config.toml
vocab_size = 8192
norm = "rmsnorm"
norm_eps = 1e-06
rope_base = 10000.0
rope_fraction = 0.75
init_std_o = 0.0144
lr_mult_qkv = 0.4
beta2 = 0.98
decay_fraction = 0.56
final_lr_fraction = 0.1
doc_mask = true
Each number is 128 + 32 x the weight over its row's rms, rounded and kept within 0 to 255. Layers, rows and columns count from 0. Numbers have three digits each. The size before them is the row's rms in percent of the matrix's.

# layer 2 MLP up, 320x128, rms 0.226, rows 160-268, columns 0-127
094:141117064100132103089185062128129102138130116177053075156100102117096132117093130157153137119184157155148117154123090143163181160142142118138163089126176122196145083067112146190134082119094095116119167104099088154103113178148118151082168120139180173133160082132128163169182102117111084087109113149184156115149153179110164133126118136145125143094099169174102165067085121165138148163145
084:175163140130114111117123125119111071144128141110139082116096113135143139133148111061149168060140105103101070125176139129121084150087103123108143118153174018128143087174141111033126075066147116137123133144151100101079074161112067106110110153152122114117142123110111138070150124170122090152131123158186157181104064148094177112143106161116135132158058094122119112128141079118167099174112
115:091169151109145125141139137165124128085112127118150139088187079118090173142139105130131106101168154130134136068098100157157195160119136085153150172125147165164113107130069143202104101171136078117168164119122097082129159137044182155128083099067173128142132136125123153131136146086125067179071083121172182106115157169035149115151136057149110097124116133122167117139155113135159114117121
099:163108129145097114063163141132107115110104137094145131132174190098075141151166128153161157136079155080105146138132142113097172177112169083097155115084167178094122067111122127064137080127104166144174145105124090114183126113104075131126114129170088141140109133141145147105178160061117126160214131116131127169141129131169118210145102103095095137157150133110052079089121193162140156096144
118:120112104175120141095152140106119131116117138074109085170093090128134103159130114160095162133142078128210108133157135159071103174139096116098155150176174086116245163125069138154066083147075195082136124199120117138168172104096119140049124172204124105129160106097126114140103101135152143106118118146151079121140128135150116122111143119122158181098139099161117145119125177097097117125105
104:066161131111120155196127065123113116101105120102107087093147183123140109090177081163125198100102152068171179134127140100188152138149148114151137131123176177139117101110112160115106148140158091136081228092184221113113148096128123124157153130110141125091109116190120159125114160113113117158080162129100164129068085080107078117110099092183115124129143138152152135074126109124111096144140
095:100149165157115027104085097097163098092157155160101168122135124130119137125137145106168156084100133154163182106143165147143104090100164144103081135093164082149132110150201099195087156133059130078112110114125161164121107177108098086119172129142153107158148118119197112150149138128170144029122118102156089144133179101117142105142177146146125171105163145151120110136035121128143131126095
107:100160095140138133062160079181168122101097097140141054105165105108097148132117122053175158164117117100156115127089130110090151126094113165179092196142129136167164145165159148131090110116189114088102159142107085117141158133175156194114149100123143097157097076201098162128115197119118157142103183149096153060083094120100067099168095127134127134119119144151104138142151151069133126123155
107:180121098139097116123197139108172162116153092102157105153121106139059100111202126113184161117105101161161157111152086143161139119148116121119139154179142123117190144173083127192124124105173116149150101134073132124122128079156163086164156090142140132131068128135105113105165107101097122159134144089064140191188143115170102072126145127077057134121154142082090172172153145161192135174122
108:145124149086103135098078115168118111216112095156125107149137153134095166123155131128118114118141133139121127156164140093181102141161137140113176124148159109121067135143112060066075171125145131107144162182107090116186162114240082094146183157141135176104133146140114132154132168142122154151161128116126127136114096207132170146186129160094152083102095119165059145134152143108155115109040
113:085185093040118195111078155159116102092164131128110132128087182131145113144135120158099123130107153082125138123142165201104185132139126148155135134103110129132134096122130127117105159135130123124084153102126131151133218135123102112110155148095145184080132152167182131112121199102117028141106163154049133049094145099165096139137153061119108113128141146167146178105113150099101104087129
100:137179131153098051183211195080128120032116162117123196114097114161087100105099087122124103092149112163096122128141108098106140079087152149116087184108119137119103137151081149118095095139102158116058143143143227125103116170122105112121168146136120139105129104139196152100145144129102125144100193110093112171096133139088103130096153129122149140070159156099133108089144132139078121145118
082:101115097128131103151193155142127113102119059099151095126109131066138147149115149092125114080129095166147144147150164152125116120079130090129131142098146111113121145146068069074100114094154169163132093143135115164115217113103155124178089129146134172152089101143130100142114069079189156119159153084109091096094123161150163101115116139165175098005152138120184157174119188100148111121139
121:157116105151123158115129065148124210104173123138067148190128100081136141071152103135134122193089145117158135170135066139091165101159122128191139133151119150153129124169119142151079152072079170151116153078067174111168084114094139125060115104167133105136122110124106088170112148102130089083131124096168159147125061121165124104158181156108083159103093157100096164132095101127143081178133
093:137132128195142101073124134108111148118060136075179126168085122105103120166157108159109114085179114109161119147132095122116169147082100085065175115160188111129149103169143116181159133156064180127104154132143095187115160105143089120153152093137126206162090107126094125172113112108048129161145089114135137186146177133136122137088125146103196167136109094129172165173175145118137171139151
084:101111137094170083130140161122102113171168103159156118081138116149172138154145170127096086140136146075099140149170147129116102104081132090178114161118110119148108068120100091108183159109094157088135074113162149155090150155138173146169137142152120076167155107161127103207093181131101113098144102111178091114150133107106204162133116146153115116111127105087110144076159105122157207241100
102:113156175112100145095063176092129125118134100152185100173164079108133163179111096142097108128102117183206099096156124171103132103162102128138102082164148157160120156148071138104129070165126112079142162162133147091114141137105112120103170127137077035145132124125078171111153090073129127127100105159170106116116179161096143113076108131142130105139051070201163121112110100117110111163108
092:087114115100133133045151051086094152130142160109175077091138135114151104079152126164114108137121142086099134093214150154101151142112106098101174128154164139128115106060053117165148107100075164148079147082166076162115071155127191150093135139077146133164127127154136090083129110132117148110143126143110145159166127116153150168100079117109084164083105153160123120077123111175095143137066
092:153121127134080126099197163148078118127100110145190133080116112076103107137101133155121081112135146137084108063101129139139132147114183141145145110141120127118193121170147062125171129096130102072126135132117153142137220111171063159162112115065109118109179122136088124151098115163146095079118125126198152178113115115147197121116170120151143163231122068098166128111147141132103157109111
084:135095093157184135083190069139137189148151096090166166123085059167089130137158118100128073133141151133100113092137123102152060138140168048173084123088159103057161133209120130100157098080093128128154170109149123113159150130143147079115076136134141143164149102132178171126166128161137141134124139174152149107103087100118168145143116122171149111168164081141165166170141097095175136127103
088:124062080155127113129178120141082154092113145142103167087157094160098172102155134150188112178113108120173129116150147078128133163154114137173166153096113150132136184148123151142179073129164128073130108101195117118127142134149098115113125099150170104140155087100091124128109153240059152149181099174119142124190154131154113105145120106130100133104161180106137206165180166177152111147122
088:125120092119166080167124131099098096129167123100146115148177114132183135126161142095102116096156119125177135137138133102126180152120139098122111064132066122146174133099198108128118148113166087141116136102200058170118117128146164188177146153143092075166194106098126086092125120170208154130078083132141187099153170084151156142216108136167140162147107069128104092150128124097112117123121
090:088125061165080099109133167153146169089165185089111089162070110112161139119125113140169162148116168144133124143131152144085131161133137132129068178159103114177068154124118187104108188100168199137146097145117131107128112110074103133125151199109095059115137062049098124168144181107136166129101132106124060114088145112174152109136122121173101126159095121116140091154091107084115129102110
108:077097128137116105129079137097135115140084175150130116117202129093127122118129157081147159146102167163103158113102176100103102153140094170153157174109140094106173133109174154133148143075149088081059136180136150068157167099094065178110104166134136107129098125124134174101102130173100139099147122209099101106040110112104145145089099093133096189126125165120157103148097113069135172176160
093:148167124135099096153122142122108044158103119112138127065144124080117148134132124140117125134040172095153112079091073108109154181173152202146135127100120094134121178203170109189081188145107070098156141081164117160100171105156090111106135154116146104065141167079138138127091110162138129061136096148123103120126088144115127130068093111177145133118117135122148192104158073105113119119131
099:207086157165114148156169163198128155164119061103197127098113098149166116163150131122118111143077076166106149206181070147091083077105091152115161142131104128145153137140100149173132196075169126104132135103127097130102097146160089124127112104131166137168133077117089087134146175113137152144159106137132130140161104136133150165147086123182166140199104062118099151148108133145141100144179
090:185159130180093122096077167151156128121146128137064144081169145104130173106178135086113175148057180091147138148126159165100188173093102144174126167107146120133105177121117165094115156154166105095063180129116154105144168169101147164139117160101135138139063129142112151182138156110110094130073108149101119105103166113114125137057112111150170125089087054168180146090163129127107163152110
113:121076094070126099079178144139078143132149119179081147164088159119193110116183072117150133170135124165136121199151179143133102172087156158178102129132150111086142120128136126138121049154087109113084107138118140114119138111203138116074136113126163118126105131138168174136141128048137142148124102123141162169108193170082141137105117125154128179154210159151093145143110107176161118183098
124:131067104075071197141104046064060138142151115163110157145120130093104115143142101097125093128125170080127183198076152112108112097121096159154134113131171128094118093136158157125127166141125161119081141075142146157090069143164052105128108138075161114092129179154111105128139113143149081131147127085152126122121192087118107108173114139131134161143128159167162172197166167137106152111097
094:100080153146131101080171150116170115015179088092103127103118117083127148158115137090125164087156124170131060106112162107131079119115144131147130134117094136137141158139090132093104110107130121162101105074087154154166068149077123091120176163062123138149126099102130150122110076182132071110151141102131139109096151167076141097142131107166142078120086143127111164185237137150117105142105
096:170161089124177142160140152186137083096142083189156127097145077159116102085131133123103106120103134177131125084139115122112062136136101111121133089129131097135090111089154125134070162151118127138121133147172120032175140144067172174079084106134154103189131080165091056128146122158094121099163203096122108123127148139091161137107112134131170078089110112147096132070164177133145171180121
107:116085138183127120102056109143129147154109164168149156150111132166125155109069075145124149162136152168166096121146144149124117137102110131137107131087150071149089121112122074123145081082108101103071076077085121116116154160118161114105124103164208135136062088131125078051185101161104149125111154133126092142054134167118128113178135170138111178083105050112159152111154150145114068114095
103:129173117139092190137183073098182152120162094148067111119106158118145096142126123140134174114117092079115137186131149127116127136111110127067164129113158139128128103117129167134111132172128209153100154090093190152161136168159065176217151052158156090071140127158113106089171141108126132114123109120131120143124109077102154104176179080194107128186118165153122144130093155119124141073115
092:192116181095138114112153147116109137143104217146110125108122165057059166106114182099107175150147108145205087169098129111135118170115134174144136137165221098086139108093098128117110113155181154159186109118134102154151090185185088134147131105149159148121137133104120107053119154125132141122107155148116152116080113136154122178132112110114119126093166025170148137132122163138133112088126
093:095165102152119165067148191129118149123079138038110151125074180174090132056152177073112135095159079142143146095145177151160166052135154133160201084101156134087096144085116123176081107133192127155171142183147142169135143168108164150146124106178126111126118161127136111152114114127096088090175111121091104164099166092131106140135095170086124091086127139114154149119128116134112117130149
100:095139073145104108139105209094137169135131147104132087106143126161117127139155134104081083158081138128066096103156156103135072102125125113089180106180117192134121102116092079109107136103125171171139131134155119089164097087163171110083167100164174183140126195109154162164163186138116131110121138127162146125128109118106101174130160114165112115077197116135129124162115107158009142170127
086:141178188082106181141103152228192107100072065183112137117140153128138073105087148152135132130095089132071156110143115124128163130099109124189128127072114157163163173073134141104209107115126131097117159165098095172189109129116126070109103126149094127131158095149184146091119107100114118154118118165149067108134138110142132121126088081137183119138141123093176104085095097147105143160117
110:178120165156092152116159113133142058159080084123150148149191104117088126123125111157191192168151135121105128185137158120131175092081113145096120143120101180110134099131066092164127107124191123138109087122097173152130129110090156131189093169133131125148109110133096119104200162077151174171104172146086111122150181150168058153128120148141178147176109106079147119170152171069116101135096
093:140150068166124158181050204072166139151094131186219142147132140096143171114132108156120135094138105130120178116125088198071104087148104119104113092176106094130202126144101123133100108123138155162092058107169107156135123129058115099150113137124092176198133109102136102133160137153123140117126182193115142159142099091106155144135132048162118142112155139143115122098092125127131137126109
094:139075128129094127161148091128132119091152107124129150107131134128170167144124123120138154139115116100135148074178110113182135112089142136138115121158154115232086065078081189182149162094098128192201053098116116142165046128129138071120152134093116073157174097076111129136153128083125137113118095097183133098117108123130158062146158122110073125139111100147149199126093153094120156129119
098:091068131135159123094140149065130150102045114108129120143127158121180096063222057098114139122132079113178165097105118145147168174140139130091103112137171132045158118129145119117162177073119158150194092143128110110116113099158109131111076114112128116146146119116154081130162056104155153120104080099093104186133122074128144096113122112122064123092131126115093098164116149164132128160076
105:162061122158117188071151136136050153093131158129140072218121094157173113117146163152127093188118135143096114108173118119088117163058140092118168149128167142148150101119064078064095075092083129114087150114116125134093100140130155139129114099149159134159115150097156082173113111114085162122188117116128135170142174103127113163100150168106119161118140135136074112101179156143091108196124
099:152130106043142119119091113139142160093111135132134108094124108112083101119121146108103093131155131103121194098184104132158092119093128104123046131133126109091109097128135169120125106137123140131100173070076072086069157134119106092054102155106121108139156157116111141123169124158071096244057128104133118102121132159066135144169222125126079091170171104101098143129134116149123137130153
112:167058089121099172113169160155089122142179059095094128129157102135103098134128128108077159164119036109121092119100180131139090097112076094137167128127146167169098120165128103099117111140182062161188114180136114086126120099120157161149077160080078113103094107121098099131090043143127126130083161134131139082156136142153147135120093129100167107144126167120122174117167095093083108071148
102:185100168143177105167072106132140164111100148119129137146067100120139130115107124083141158096060209144157120098111148095087095152070121125146094180143165129157105218092075184128139132174089115119118087133142126130073109124167125101105088173148164137158174184107161112149155173104116167083108107157157170110116125134161086092131071130147074135107130123129173130213110128119140153142147
111:146030167141093121159179108072170106116081162166151109089143143113154083139103201120044142107177130130143086100156090150123156135148076140139133120149105105061109172096139135115137150190126145151173096121151139165152142073172142186113102164153080115118104157071122133165133144138162092169126069112144100154125175148141125129152141058093095133116112141137177137051134113137119114104137
098:106142150142130135105143020125158106155147147155115086128111127141157103089135091087060154189217090088120093131178206151142130185130120134051119122126127145133150117109170131175152072096147148136095149175110158114168135147132110133095103217148143108133065147113131118098124168109103131098156122132130166134105113108154114131134086110183141116212087152102118169111155108118103184138142
106:184138140164109143143164176079105108152218168096162073133118149141114134106171144127096105129149070093093086122084136150123112173094121121192180127107180117118104169194069122185080150075134084130152044129186101143048136100116153134145144113126128174153118134121137071139123120100138153138113173132141118143140081130134122134092124142111166123165168116100080085103121122063127105173118
103:111158169150150115109172131139109146127125104153127142128093147140128110165116138113182173139113142043120138103090189173147103085171136169140124162157139115070133154149074109157131122129191163122150092147111183112123174147162101235156155089124134181152151079155196177119150126137138158099122123119148165125094121105102211185121115149069106170171105142121114097097100115133117205118163
105:102151156115082118158110125108120170087093131111201064204126119096142144121109120120187148140145132171178109095121152138139136106112122100094135201123160091150130181130112147200156168065098110096109095093125120111095103118123152104104121144091145122163152163132084088099134173103165126125079096117105218144217140109141099124208114071076119118111130137156129083120159146108140112175165
105:104075149137109145123121148080118078135194141153106192115109159142174128140199072102073155121114156125165092155096153089118162119134109147078129146128088110114130210124095140081124122117088119117110161081084149163114123130157109108082092062165110175161085135126157147146162101089108101145111086106075144132119129084112167115130202111121108083128077168075114189088116164178081105117158
100:126165140122110151138092133148133197090120145129132159181132126141157192155102151162164085139024149077176137171134154149068136136077137132112144086121082152098120091145134135131085147130166144139139155122155147137133136102099137157122135143109131179127123177120076098148134122181100166137125148166130231137035100121098136152119132129137108059076107192119088125204148094145092128137165
105:124122109151093167065121102105192122144144151140078163126106166175063166034154120096127142126193080135120085116115130117108101109118105152106107127188176110084121177111124131094136158125097149079169166168131119098180116097163105083144060164127157086113141132111118100186148151174130143146083121158126085131069131130115109207126133163072095163120145133096142098106111149135079109077089
094:104127119108092117144181099132123097165113124092119068121110106173128098175124133095105121139120134152105085202123099094201126143135174111132112131149099103148097164169155192138125112133125185052113138126200131159110072121050119110113124131127163133132156121141197112152153155154158125117111158139178132120103203094168098103082145188089144190112177128133092129128086091177152064171110
100:051081069163110140110099096124102120151098147142096113129112106210129126120141118122091163115137129166186108125178159151163121148140158156114173167126129046127140145129138120105127192104082100134152148134141125138124139166094168056111121125132104034056128100111128158149112105101165188201123143148082123182069117118122160123161142163145155194114140167131108139193149132129145108180150
104:105164136156138127134191139102106140119118232137109123126063152147186134136101115123139103141115163109171136135130139170095167109114068105097131118088140111063095143082125112103183123084133179148128126109151130192120160168078112160078096081181103118154144156143140065166151103153120093143145082137142149121137187114129196137156181156142138097108150118219158110105083140083114077108098
090:136135101163088156062083153164102184088080103090106112143085152185105119171155122104147145092159135137126108141129141099138109141079145168124131120113164116056136147144098151068147148106137068125117103130156159132053063065141099109179121142079088121101151129127179131153109121065182127097115154136105123207144156073132149138068180125106119124128131155087083123176176108080160097160127
098:167091087088143173120107168136116108107141143181060122111124089146133139154163155096103109108120099127142166130083187125086148150126141158137120138124125170088172141108131084133188145109139101174092140133135188133119114110111151155128117133166081126073116133102134217232156148149120107104118161089186122115156137115148061168188179085189121171148126210106130120140088164124094148097126
101:161161115126136075182160141103105157134129146182122086103125088111071126099122114177147145135149201139096125185158078143159179169131160147152141117190095145141100149091161164156112104131124090086135127101138118141158107046130151067134227137101137181132117127165156137127114122133115119110156077125079119102135104177132133120090086146121049157161070092173164137154080125182158157157125
129:121157169162159124107161141134074119145106197164128117102132153143144081181107098101093137125118089127106115146155167123106177153143048122138147163111140131113155131179141123108134144184079181078104122172145061109091079138106113154116222113129153124155148146202156081179141058090088107175068093100146119110129146137144099161124087133133088094112092150132111124103137082093106129052134
100:095157072157147119151083147107127108104125167143142077094146083151064105160119111101106107148145132132165151168171102082123126106183132150140130093152099186130144139116129152066140138175095089170081177020103108163127127189100160122119110136134127150093158133173141118131124154177186211153081115121106085148129119089055070129174092140117085088130093138141112092113111105124123141074142
114:124087120088143124162129088119117146106134144148138104058160132141148123099041134196113125114144078136159129141125144130121193139083084130133079129160149129186128127127114146142090131177113063064164112157154121151151079129160188136050137183113137145116102089142108041127197188154137163163133082100101137138117161092141126121169082109168146131062094107104137133147120154129154136143198
100:137103082114126167092061089108115147128152137122131121149156080136091073138077181073115118148065160153066133085117118114110195144158139084123100048115102108172076092104078160096078104127115134060113130068158134109080080197172179087106090156050115139074126149117149148125093174112096118149164168136122079119106120118104107120159158147162112140144134119128125123135148156107096135126119
096:123116105124100135091148175088099120135119114213188121080086050135169108127101102143157122131121184150093142118184130168106144133162149105150171192081137105080143138186151117173140114132155133168123120070131130162190159110159145128098154130099095087107196157107124122110166133139138152190136116149146146095086121153096214119086102139138195134164103129222121147168118115138130113111110
099:103137147127084124151111131106097157124122134164089123020125135088146107121099099123094115168139137132108113151092145140066151160122162120120082148141110057125149152095073140121119185086124139149108109168091132237122135090151152150131097115155160094116111072118080102141119155132119130119122196153118118108144133120154189139102063151203082106163184182102173143064063128102123124131142
086:117096167125073157120156122182053112152141097155139173159117128163113135097162126083133108142083140103061105111104101125106155113129150083131125093134197153186106116133121041111180135127081104167112105212147143072106121141159141083191085180109139189155153127124211125131137128066070120126174137124107138089112141145143129115129120154081117146146167191082155118112124116145155095126143
100:156096093101140173120095137116118087154163154147171135099104127163135146142161086074113118071114137150113146111086112137119128148084078181131103167097160150101096083165103168169132087136086122176197137044087104135137157131186087106113130095073138211135178176081101151164144132132128057120120157097114094093192138125128149065141190136129087121123178139128139139101132138108161135085107
104:083124151156130107167127075090065103161069185085128129135160152124148078150076142113139143098112129162170096132132161142146108110135106076147121143111117124139199153120110082143138149098101048143156129120174101115100076148038186117133158167145062090153057082174128115141088099137143139133093147136081116148138146161112094138121119104193165104105165139104201078137114130122097104110094
088:088122156102128123111159200132086128094110133147183163116150149145163152124100115090147104043127136106105126127113067106122102075125084109121080144159133163154142114160136109064159109078127157149124141123093112127065151178110115122106086126180070143134115143090145135083091111173153061113128141175130079109121159114075144123090180106143107115123176092227147176045148145139101098116104
108:141151073137124120122142092152180120149053151144113160103130138136107163138112128156149071075149111119152108116140191153087106123149174070147122149096109122209113116096158135121150126090149140153163177142101141181084161130171119123125161101184190073110119148188164164082095170094135111149182211149131179119147138110100102121148121113152055127141136141123149027138091133150132145102092
086:158130079058144176110161089116163149151084065190135123133145173107133130104183110124101104154093080015128157120128083125125122155128106156142171132142131129062143135098123119154187128144104093120117133081123094198182080128139107104094132117153158102113114154064182172156065136124149109135116114132111126120156091181183091099125148084126113076131114146145164181123098154180119143159118
110:173203089145106119058134135069143123147086100148125105109072111079183093117102113088108131111159103104148090134115109121109171137146100105100071079146087134123149133185096110098144140114148061116111140159149141130111143128175161100089147117136134175088113108146110137152141127104170074145093146195213167073073123149093107119104101157124149115147048132158185145161077089132184114121138
097:121123175142101141146175137138082157060096174132116097153087162135134103147135184094108133149153149159077127130126190121124132109052173090111138107093155136105176121114084080138091023050132179092117174116160152160144057113139127146148098177116121125171123118133115086136114118144109166101221126120091125173114194094154101148128125103120117172090116136110116177114097129147164115146150
102:143120150147135110119141163079095155151107136111146119173130125082113073151101085072118158073214130081189144195180126161101114099171086107135070102132153157110132062178156154125161046168097120146122165140144083140138131097104122115129082123091126142137112081118149148144142145099094133146063154080119138087136127034141110126111126206153117206142139149142121094134134103148140114109138
099:171111166120139102134128061119116091107099112113072156126111203189147155107160119150135118119167173106132072113165186141205095159139099128098170082152196051148146172138153102117139148110123122098154178130113160143097100220146094107137109159128150142124132129180148136112117144143124129136117154119088136112053084137159124109059145067169136130113084101180166150105129193119105122120115
111:139139142124104153123148147145172155243046125088118139153122146121127141162086146069174138067101085138149099097127112153079164159112143101122112106113106145192086217163143103143112059126153144173159129163127097128120110157169150140149182156111109102099057134121084100104133157102084151139077137131118080084121149110140054104087104114050129122125128162097123100129102107132119128112137
106:197103127124137099107222138095131106102155110175113134114170135139103146152111178105132188126165142137124144124098169185155124138094094143139165098122112169141137168098143158146158176165099140112142139150155161159119117115115110199122126130121131131154177076108189139151122093085109144175126087176209119152134101168134096110130138156162120153154111058098130129133066137151148057240149
116:168140069104125123135128110089170103118175132156084052120116104116098114102125095134147155098111182138209110126173122196145134166140108122105139179192122093188154139081141173113138128158119142150200122107029126095142118092100121125094155142156101093071096156072066136081188119119132146129087131120127056121121127107133116118142187143123099150109085131144167114108078169147115158128120
094:184178119098154138158125123098163132141125079126030150121154114109058117100123136108113136112185152131171111140073134119127099122085156152150103128083105152118136179073093086075112097145161132150132193162083123094180142124129171136133104093153178129145153112109103127092078143113190128080101191080128213133093100116127162101107097127120106079083136201127170132095121110136131090118092
098:096058174116207112083136078125132174111115089152158122155085127096105105126133146145219127139152117170123116142077145160096159109145115103111156132139138161121111127120186095117172157140145108115137200135091114123083130168099115166106171092108108109091169072157115172154156155141093112150072081062117120107126123122170115083153080149157227125193134103120125134151130096150174092160138
093:163152117161187144139105086139129087148125171159109127088135104096135151113106086065054153110146109134219147143137096121152159132138090131218112128130095150077137140174091165060103071169126100095077113148133107124103170147159109035103164121148132139136163090133084112123166089149114155087117159105137174171099095121159152119108096151143124116132150136121055073099186126108121109109149
096:129118166181145167102072116128150150183186130124110167106134106185087129092083129077100151152102157135112136148124113094151114085116136126092137149154105082110108149086118168128145125110172118115146132149128101126141137191152136111165138146221084161126117097080124167103143154138120180055126100123155094166134081147136096133198126151052077112092132126094143082182058136041130116138090
096:139111132217146136132110126110138136162113204103162155125115135109090146139168118161142135198109113136090130127104165136129141049093146131163079121115171168162119146134119149090122139119103092119106097126134115110094123176138087129135126041090070103088120098170078115146208119085109180133187112174145115171109199175141080113121113160118089145136164154144079100201145125132098085161120
100:125089157133116175100129085186156120139164110134170134091175125104121156094118091139168120136105166114149166140131132112130152146150131150147090138061147184131120117116141064077118073179086068113140063195102157169092092158151149123158181148106144156137151146100117125117171172084062105167103095129112116126184113086155101037182085121152158172145112151077166147136096113123143146114077
117:128098145143130143076125102057110098066093183168060176142096183121162106117128110168158102146090143122134079120224170113166120166141134095065136153109157149088135154137092113043122115098104124089126138163101091146148128129108124155125121125177158097092118129170176156154107162084145135143136121184084117087105198128128131125125168164133081154068069107152129141183138169143125122104134
115:160169052122077064116112086148122103121107124131141127150143173128149154089095114158111076101117103120161088110151113180094085113110106122141170149094097158117164080117172196192153145174161077189112132116141070144121164128096145149156076146106103153111113195174115149096127195154116074131128104083120112133140124182061122111195128134168144141115111109136144131160154202128135124166085
107:157110144091116166182122100133141126136156127108135130121114138150050169127157114120100155105081127112083134152153111150170122173120113144138135087128112092099123061168141034098148126138169102149157146136109145136179065120175135130124134170038145160095139120109171162127137139179086145178123180109143112158176144103197119111147099193110169133185052161098131067133089116190154118123125
099:154084191154176129182165123089151153115159157125150152087094078100128142097119140141141099105093112115091164187120175199126139099132169120131146132129095178084127114113156107123091115098098149096138126117115125154075098146068126095137087136152125104140132085144152142110095086250091171100133166140128151091123067147130097071120141070147087119129111131119098076153081111156141094167054
105:170109160146123097173157135122141139145176145130133177130130127201119105112127115142148059140125169150162132167133048159153195157142140125112117093063159082120144139169110096137106166146123132134151149093138180134066077124163110074116155102167115150129124163163150123113136121103176073106160109082141124195174110123141139100173160161135068137124080174210165196101067131131106127097105
086:118174093058136051132175156133146134110108127167134126144166163121098155105088141099118108108094127183107112118142098147169086074075133150160123148104073091066117177140079138129121137117195115121145111134169147109133122124115148164145128129089130139108078177124098214124081104152185116097106191176136079132162129129157081085155115126145129127105115107209180071115160114101171104148077
088:135128131126096161095122129126156091114162146146151144109174067145130110176065116108166082184151133147098164127154102117132085172124063178053169145135094049182120101080076087156112205176170151095123110125154147098170109131126109151090125129070131120127072084149117138165166133148133174168140140129137192161126194059154130123159122174109142157120111135112141078135099135116133168140128
104:136152215097154104080153143112085130061188117117157127083135129107151150157078157160119119114129115141134094101090143130107081123129151145149078130173096167122186116145145135066107114154098110173097082153148106102123198160136091130145116114121114131197089093072114091162161039131155127140097163148155138145115101188143095157098145125139158116136140132172087136070209108111071151090110
102:182127163127114132130130078162139107120129170114184125076081140083163144087140079131151123119088160080173109126122169158133085138113138101163121029140139160209161103096146131103066094139087164132134140063097155159122099140121135077088140198161124165152104175120148189101130141141148127093169184163153143142094111160123143105152166157102170087191135126119169106131114131148172115187116
112:115146109212147123123132114153160081099102150086076121169110131158141100166103120200144151139085105106123174087126125159070132033149107145095105177110120128112082076052173147122139143181105166127154112124136133125148190100087114170101091124145095123123168152141106046120156140136080147155106123153126122152130129105134058096120155182095131174064126136187118137164143152164124148083132
090:144131129146137141063150087108099076150096122179127182113126088132139087105056165211186113134115085095096098190128111143153198136141173174131126069131091194112132108106138145171114103153115114130174114137155151116105140141088115098138150182099162127128167133182122138142098112128130092156129167159177099100097165155163139141091108204213126130128098123144077162110110158160105172157120
119:126094158190074089067147166159067119131152103118126148129070167124153119145165086150096149138100041105131111160157106170114149093171082132149120086103150140151154105110122050123135118111167078098111105129157129146123098111129128149101123113170112151113055206123117194153176144101144130146159114128099082131139089066130095138087164165085160171075123115116162149135132068102159135118067
086:117076089133070117159094115119138163189122148083151017103137108131140099168059155141134112121121106132100153149135079116146132160086189156194092161186093173077134154138145112116133095110145122147148133173145085104148076101108160091096116126118086151118059129096147149106115118078131109123086104116149213125189148113155138156133138101116118103075107154134122143091168134146057095160119
104:165150157157178143084083169097068106143079108086136127145113175107134197116185172128123111149130071103128104167132187127148120154142158148077062136172089190171132087160134078148111075127122096140116121102115146121124102094062082128079165102130113141113119145130202102089135049108150126091160145122110123130131109115132078163106181187087113151134144154101101136167145091150174162159130
094:102104124135125134146123214115089209106141093105126144102120155147154113097184122158082119178147177166137108137120128165139139096092171144124153199082142070129147085080134195181147105084182144099182163082125082097118127152066128186136120151144150142116159140133152145133118140140109107083117104142142132177109152135057101157158120183115155157157166102135182132100108102103181159190102
109:189153124126074121168117115167139113137130095130181080136072159144109186120143084112108095119127084142145128122132077150141081071095150101035114142129139129133199141086141223157149160180177148076133136097123151091124131120201102101155128091134133144108146122078117155143126100143142176117074146122171098203152129162152105167092145111145128149094123134200138086136165116124111137122186
113:121098157222130085103140123108092194102116177083121193151158119115103122156136145097088175150138119182114131136107158100158170087132120066090165183136145123126149142128102127164178183099129069133130139176155071116149152211118155120095115102107125127136150178100128103158151159153144099089071096167118098088085101156120114107108166136133139138070211101151156149179122093109110137092116
098:073139106111092109131135170160147149107092091141122127118101191177125163130107137188121093158115180063171146120151070236162125137121138147090160121176139087107141133154153147064097154165142123117173163099119123145133158127196102200127076147111165104146161137160119135099162178108146117172130103124123117130092139092120114198128103173096135107112027108127097107110138136130153120152179
096:074118190133140147082102114127153093113072087086137132121083095133106050180088148095069111069128115074135140109071127112126139112086133141089123129096190142195080116116142132117074128084108156149152050119160148053130095160146131158138166163178174167108079145125143126114118159083107090128160151169061136134131105110113124089140118098170147111130157116073156135139113102114081102156158
093:104125121118137130146126134090108150137140103105110135108142118099127123135151142148152107125095085074098079164124073171198161142129127081172147135110080113080097096149160188053166121134122171109089155193188118125056152150170117147098162114194110141133151128161209131105136085180124207142145143154192122130125103168155140107130170066137146133147132146151139135082181130088073160091105
107:114086142182112160134093186129128128137103064147159075119199087182189104085159110099195099118163129134157150152034075112163144130138150119087069173099116110138170140129106107155106115103178108181136156172098161116127143097134127162113114094148152126085144114124164116047053103152106138151134174126122088158120193132144105133109114076115125124080166140061106136147110139124136112143130
089:120080169115127111155080074133106070127097092173111134119133129139206115188127094116106100164105199094153135136170088128143142161154122094143143091130092128087150145113126151112139088109083119137127142129086103174103116163119139135126135146144109112104100219115144191086137069080178140112169148134100137069145107097094126088181134020113141110122091139079155111162122098202116123169141
101:127215169110152125139080121167074124150151139179174125094141118131106182131139096143095144106183179155112140094106079144149116126132144176141153095123084171154108121150112198114178133093168046192094107067180095091175121168101159119195093145126116123110170163111129139106130117125140106128071105114138112069141125111165136126150152119125187106154110092072106095098109113159188101139150
101:138132156135156135183094104106176221130156119151175177097128135108182125078041140136153076085100133166162139135142097158157125176130175124118141092133173144075136108056152136111121097148072147163151141086142141165128171188136127117161135073178155120149165121118096160128120120140093166176139080094117134133157133103150149059164147119196088131150151118153143146108163065162124161101139
095:157101142141124139177134183155087125116105081116112067184119130127159081097130126102135102105139134186103132083133157129124203163110028154105125136085171063159065157115143128146140160164112131139143123157103096125114164192144108144162071080170125116103149131120142156173164097088106137167115172097147118107127138134094134105140128150087139138138216154085097118071157123209078149101140